config = dict(
    num_key_value_heads=2,
    head_dim=32,
    norm_eps=1e-06,
    attn_scale=0.177,
    init='trunc',
    learning_rate=0.00727,
    weight_decay=0.089,
    lr_head=0.0135,
    warmup_steps=200,
    schedule='wsd',
    decay_shape='linear',
    batch_tokens=32768,
    max_seq_len=1024,
    doc_mask=True,
    dataset='wikipedia_en',
)
Each number is 128 + 24 x the weight over its row's rms, rounded and kept within 0 to 255. Layers, rows and columns count from 0. Numbers have three digits each. The size before them is the row's rms in percent of the matrix's.

# layer 3 attention value, 64x64, rms 0.222, rows 36-63, columns 0-31
097:133142136130146156119155145122085131127138140137138168155136129195098115108158125115130136114144
095:130119116131110122113113152160147172139107142168146127125105178113138183102133109134134059125141
091:154129163119164143175115124139091100180115125123129141162119138132127131119160165126081136145146
112:106147131113123072154121147136112093125153092130146131117128090137096152120085151127140142143164
100:122142105073137152066145137116165136132104126133141105095156096094159100122172143159171104110128
097:119141141166120165151134144145148173156149115098117113138138143133160127163134107125106089124156
091:110141105145105131159135172089154155168106116138136085095105105138083178145108130135078118145108
092:116166153098141132145178153124113143137158161131138178117131160080120101113151134113151142123142
112:137089164150141123102125127193149138132147139112093120105116122151139123131104105098116117093139
096:116129097108129141114136126125134126154174124144115129137096081104124153133089111126130122137158
088:099125102116162107131142150103129129167108088150099094110109142149122120100141126154146126123091
100:135125134118166156127142105104126177115151139145123089152118137133134148123165124138061125121123
099:106112123147119157145082145121128116138171097118172125209152145121090164117158135081088132134108
097:125142099141174140136145148111143118113091131138170144120131149138125143180160130123090122157168
118:111104091165126107095108121140123134127177133115106151143111148101108131112113103071150171120151
096:130141143110115117164096131131091105124081178098145159123113121132110150146115091133135137095183
111:096180135145095172173117124120093116169094103146130133131163093116167114153117091154112119154134
100:139138103085127127102163119120151179101128179124109125112102118094151119133108149157173115106116
105:118149140109166128164121119106093148093114171163088090170141124122138125133137149115084157108123
094:146117155109165109138135075129108132101118134129117156138178151143081123146115150152139153066104
092:099119175110081151122123157152110138105147124162165127120080147144092111124164126139144147083125
096:097143134167096129122185147145137179105125143113125102109141133133094111162117105101125173102151
110:190113131105161106162107128128154147147162102117155092127102091152149103143151179099112140157086
091:139134121145119158159181134155130118123139146105108107121100145149110068099091135120129141104125
096:163096112169145132094123177129141138144113183126103134099077137131121122122106145103142117122108
102:151149081112102078126134150105155146135126110133166152124070166096119141114132185139132096143146
093:149111102135160139164161113146131135098132108093145153125153133112174122120153115137132109164106
084:173113098112125138110126106131114173119096154140164137114130140063097117084133112133121104110122
# layer 3 attention output (transposed), 64x64, rms 0.195, rows 36-63, columns 0-31
086:139113118132048136136126167134136136082061135116118117149125116117103155163157138096148094132111
092:143096116131158116166119146153106094152105108130121125097135092167131116151185123113141140114130
087:098129124094076152115157155130151106135138105149138100129146132087184154128112099102165118124166
110:158093121159182138102142141121153142130080127106142152113126142163121134165133128152141124111060
102:136124120165121115115148120184061138150156118128167109155084119099095160134136142123128130137132
092:134072091070143105138134166150130089142133157136116087129135128096128131100144143119146160138148
092:120140116106122127071085103091100081119157134157082141110117122156152168129145144160134170136145
088:120142122141112156144108171179164149124101110095147119141111101133132133139117076117112124155095
115:078100148120186145142159117110106120114105141111124150117125087059152117102131139142108133121150
086:102095119126121154109158073133118132142107153156125148122122173120114100143128140146132153122116
092:114134100159145158107112106177097148122166131121143129092130167170114119144155136130125130127163
096:125130111117142166118140097116100132122113136136106165093159154129081147132123136113138155176182
102:135097140135135127121087135121144172126117128128083136121158160169141120162121137090177139130133
094:114111141119086086095140121191123117115139135175108107101131113144095152100085168135128134139133
110:125130129159105156127121135108122145124107147115146105107131117184123108105132152127087120143151
094:165164113145081111166165145065166133123131090093137081122108109135151137135113145118135126131107
109:183114118095113110112102123143137133142157145146130118141125140127152145127161173102152125098108
091:130131102150121150152127149178116101149091136127174134121124123100064136112136107139100140109117
096:131166113144137173142156118119126122117120093095135176097149105108088153095133133125155140168147
088:113144119118109146182156112075162145118140108120170155141140131077141079133104113134130111129140
094:145142138146146195105120161110088139110132102124118117142113121136168125160119127110128161121141
101:151118120130101149098127119109103094120154145123115123154125064151127170110147153148118129137125
099:125155161131134156103126133101075090113109167177131125121156136135111134147068133092100113128124
093:168127112086064166122098180106118110105138116138130108122147138126126137119081130145102109114113
088:091139175138097143101126151116147103137115138140118116122173122145133194084138091159088124152157
099:134138129175124104155165152156146112141166108155151099108131171172128118140120090134145152104102
093:106126130105155119157111130134166117128092121142107157134121096165066118151117111112111129161168
080:123143105140098130206129162114117100114118089128137142125118119157120118131123127135126155109149
# layer 3 MLP up, 256x64, rms 0.179, rows 0-67, columns 0-31
113:093130150078127140138110098096183142116128121155141135139100140153144103155116101095111128126151
089:092094117121141126133141115126116155079134123151104101154110124121155106151118124136102153134124
114:143160104097133139084175110083136119118156091141092136089152097130129130106086168131112137129157
091:081132109165137130145127057101106142136166123119148126116118119113163145142104125123111120131138
128:127155135161099133139108111122098123133162166112129126193120137083086114132130121164128134157093
108:138111115141138128143103128112113179140119113174106136131153166093126141147112132144105156153143
097:117114107089082152117100117167146146091113151133153112125112139113115126154109140148126133152166
103:174154137114143106087145137089169163120128169108149167160171139116158118125095123118136153131088
100:112123145106107060104124100143085138129132144135144096201134099122138149154119153163137165134168
096:111137122157136101138127156125124140125182159135144121154103136123128129120108093109110135097112
103:133159126120134099123164150119108076130170143201123147123142139125086107125095125116091167132154
106:144150105078112124121129091156155115108126058131139129103122126145118081094136114115123159118132
101:092154111113116122139154131142112160146101114128120120134140129170112101136111161175095157140089
099:140083143125109122125162142166144127150151137105104115093116129163086106156108141110119094126129
110:144162106107144124096130185076146167081114112142105154118113147127143095133105168095120161118114
126:120121089166113139120133144148125111126169136142130144180171111098119099112107133142109110119088
095:137110131119141105084132132111133107137165135135149082131132163124117155097139139129122166087101
108:137077118058136105124160100164136151140172148124092109110110137143151093164106150150147119116123
095:094157141101107128110146099051091163114141118135135177137120093133136125112105113121171106136134
085:157118139139146110134135127131078160103135176126130119143117112119124122134133102141154156116102
081:128114148109103106140170127164101095162138085093121112109154127148121139177130150116126193145105
098:133121106118112098095135111155139112153157160142117110143134120092159095132088144134093124138194
102:135086135113125132149106095130139134110077088113172112131150122127104161126148121150148135118143
097:120091079125136109120080119138112126174108105114106155135124106089126133091113123132156148131117
111:103152115121117131098146132145159121139104142113164100128137160155161136153151079129113154102141
084:099107149111163137126099139156114111123161170104144132125124142153142171143112100115137130112111
083:138112114137106113139106120154130160092137138156109119135145090147123165097126156134085132147186
084:114111125109155144098107169129107131114120101137152120124095085153150129114086132159108133105145
127:150157099116112113111098087133137135140135138132108107200105149123102097195145124128086094124138
083:126107123129104175137097094114115108136135158142139125149115106127089104124110188159102117121134
073:096178112117121152132123168125153083119125163139127130158119129103104084142094171160133154133171
101:128131166110174074084113079167131150158087118112109114149133136139160141115107122113120179136161
093:112160110128125132122169123135117156145135121125113114128111115148204138146096127171098130116086
101:125156156144124131133167130110115106120203095125123130163105140184160135132075149117134158105131
086:124101142140175122116147141134107081181148117187108111107153137134111127121089126159147166164150
078:132145176104090122124130141145119140148111138126159138084122135126113162120123127144138138126135
101:140104086155117139088163124107112118140189108137114138140123089118199123162086135142160125137150
092:099127166130154118082128083094120125107113170157116137148120140106174111123109079122071115188095
142:073139143122126142156156127083158127124102122128123172136096141104088127102114113115134174121160
100:119118121108141086098121088141152164125119103118074116138140163084151138111107114116136163130116
077:106135161099132087099148154138172144142132112153136110184108148111088116097111135167087148098108
106:135095127094155146100151109187150134180128164115132116139134118171122121173139159140117122138165
099:113113138092110130159097111116120128134114112109124108117127111125153107138100097126147110143159
082:134127137153173164139138145149120151138129180111140131139175112118110131118111126122117183130125
109:170087091082102128112127109150163175107143153144147133117160138150138125117129108136127134101126
113:121146129150105129127111116156122144117096147074174128121122163106088147123134154130120127130122
098:112168128107117116142083148156139122106071110089131148116131111094126150104116137150114125139100
108:125124132133155113112148143095079119100131159174109133139166105103117080156154137134121149107087
109:136148150122142125130144156113104191131164136109111121111181091139138119112062121119146132120136
141:121123145072148125119114116142139102123166125126068155110119136158179159128124153164119144133177
070:131111114104126127115128147149111136095157072128127117126103104125153143151128109084134140124109
120:114135163139122105148121100099095124122127170152129146157127147129093124159139105141114168140097
099:120110158115122118111093115143137157152120146128138074142073123100133104129091172124142140149147
121:127135117128102135153149170144113100121155138159150149125123101118102105119129154161110155102127
112:079155101115116141133108119106118118085090085150148124151117174116113146153114139185140136126127
084:137133160106141118107096156162136063107102104141126131130095128166130129153107111109135163113172
090:126156120108199142164147131151161119131157147148159116096101077087100159160117101110091120153120
102:109168123136147133081093181133163161084101101161104125142114125080135147163104147139128095092097
106:101137135150207144141143149120104145140152125112119166142125136140155128161134121147125139140145
095:128145096114141152134155065179138137140149115118162124111090161157129097155144108156127116139114
111:090152137127106127094132125124135158148129084168125156153119136155133111133117072121121133067158
094:107159131136088165074074109138121114115131116117109102144106117120150103180108141128095125137089
093:144097143082123131125133123141125145088192099159113125132113123067136126085108147100107137147128
081:128112105068136116141137155134160121121123147166205132132100120132139143125123076120094152105119
103:119154106143127098131090104127132132161111138089088156157161124122124148112081153121157131133091
084:145162144090134116131113139178148136111113125102133130133122147088142140141151183171127145098174
135:119172144120127106117121134153167136122139167124149122153131165133131117110103164176057126121121
099:121112177127120151126141157137122090115127120162090111115142138128124076147090114130091195116150
# layer 3 MLP down (transposed), 256x64, rms 0.162, rows 0-67, columns 0-31
123:108144121127111155091145121129166123185143127106124105103100131112099161134145157141149093164128
084:135166127111191124151171097069127121140156104119145106114131112115137091124100134151141090124153
107:121145128156136142101131114140147070128177167113165145174155129138110118161157159100123133158113
092:136126152177112118111125134084126136083138118128119145133151137134126079132131166090132124146113
109:149162119136128135129135117115140094084186097118131116120142105122111170138151086156168113142090
088:128124104137164086111090136112131097137117130138137121111135110103117136134146086131090117133142
094:109119101117174126103100116119150090142122110128165124185117133129096156126177086131174139127103
099:137130119121046123116107155145152112117156129146137126145132134120139170142148150144199141097115
106:107122142126134131177143138122143129134092101120170152097109119142097158108157137122147112105095
093:088125129088122128130149152114117137125117115093124139100110111127148114119123168122164172137135
097:124081144103133141131098105137133131141091125126138098143167103146117153154129150098107093106127
103:152089092139150139150126134111162106114113154164140109128122177128115141103166115115139093130111
084:131108173090169146145125092098089146148092091125110124091138109159120136148162098126097148150099
109:122180081157117098148101144144151130101120089128155084191144141067108138155142126135109128144136
107:118102092122148121122128123138143153120148088084159108163104158098134209147107103130126114133124
114:150095151103163129129111114144135098147118073133098126077134106119144129116141105132133114142134
096:135147149128142173101158107135184116139127157083130105145120140070159102130153128089138134141118
095:156121142133089092148113135125123141142121133124115145131100113128104113156136096137134155121152
096:144143118185111131144115166123129124123123100149116130105124135095106110146125154159150148090130
093:096120151153082136141129111102128148101149101105115165144129087111109084131149154128161152130151
087:109170092124149123162103176142135109147113156146145142137104160159127129120141157148129147144149
097:132167116194119118105110148169098161125129102091159114136116118148106158103128104149135147124137
095:136096102110150118114098067153105104147104151123102092106137122135127125158178115133131101107126
111:153104092138091118106101151159118119156134129127084125144131130103155147114097161086129150131173
105:113121099156114134118135128157108126075125111111123108095125099117142143088089137153130086109107
092:110106134152123115111077101092104129146144135126094100146098145180167070149145128126143126143114
096:111104141157129175116164162101101132169147144147130124182132134109134102141067138103117125121131
080:147118190153138103143110144081125120130143118140137110144137160127070174117139110126135157109128
115:122173110152136131152119146140112143165120155125103152176111138131159088147120160144132107146143
091:127119125118128126150105115158185122120101126126143138086103141165157131105144145154149123116116
093:147156142142110082149132116136164135158141141132130135087078106139104137131106102164111127107137
099:104108091127138136173086146152093158135101125127109144137149128139139107135066100142109082117113
117:093111112143091094133130158107155104132114134174172138126138155167124137127133136100136169158123
095:137143158106135128132140113115085117127119113110132105120078110077119098122133111132147121155153
096:147164140149149124142134123125159084157193156156111143132142166138128139093143140173158174133145
078:126141148157150126134112125095115135091130129123127143115134164156156097153136154134112113150141
109:113145118127114121135103111133153166125118123138150137078180127116095127146125123166125108169116
096:146112104116134141128102137132119138109122150158126163159104126158058142174129186081117130128162
132:105136127117149117141113107091106124151122140137148126181128161160165105155142193139125108071139
103:160123154155144110140106130102124141116112140116149143122102169114092123126133163150128116117135
084:093106120131168173126122152099144139163161118104141156130130108146122097117135123114137133090153
103:097183129150146124103094160147122095123112119113109134138151120081141139117136102110112143135114
107:105128161173091120110115115105126136102110118160109098112131128139094147097119125078132121164144
081:102098145103136115134177156138124088147145121165107126134086086125084136130086141148133118111112
091:142093107098130120138130146103071155170117142169150142144136114131141187133137100164098115118122
106:128114141094158133094153105094115092125139069159110103136130087159131127132143118154115116148111
105:109188122146148141156104146128144154123164132166115107119133139112147134112073143116144117164153
085:133110160126128092144134123127120111117113125155146116088116149173101148119133136099129119128127
100:122179104102099088158139075128106122102174141123108127120132127130118155122138099117126155155121
120:175167093099141101135144166135115114125108097085120157131101140125150175153126128170116157137106
072:169095173174127092121107110155141126155123103109128083066151123135117106113145143125137116124111
101:126120129130107132149125141115103153156168145109139069177110128113115138147142122132131113117113
098:119125118121125164151129146117110146138175104158120174152098122143125165101158110084106172095122
127:160129084102102148160102149139177107095153109193086151147139118104102119139109139116164115136125
109:149154136183107111163125120132136124068123124118139148127119148122139128135129118133160104162147
093:112130167102150139128143117176122068124154166094112119100150129136147108143124121130116129100129
092:159079177151109158120138096137116136100127106115105154089150140111177100118133143134183145148128
113:127151114151117131145108148148144149144113092136122182120112146148130095147119129121149103100164
104:120148161102104103101132126137109126146151122099137112107144082106111136132073123170099155073148
090:141132115163136145109153151130181090102144082111103117132135099142124150107125122124097119101093
104:102117165107142137086135104115121126140134134128097139108085129157105166116127121145140122125109
088:138103150148140141120166156167121115128180153118130110100131111171101156123114113159164146128103
091:140182138103159131147122068128110113173133166153081113157104144160170109120129116145095131124112
090:080139145127135089106140165132163126131166178106166134142144139082141096141091156106142120126113
116:138087167115171142128161110152116131141144149111128132115131133163130082115144156148115101122173
107:120093117123127143077098153092119094106125132137123121180162107142099166125118100119094130105130
130:163139097142136094100093133145153142139140124106078132173135128092130129106147121131145150159123
111:136111110089118153121135094099127164125136185151103158145148103093158148113159122134120128133131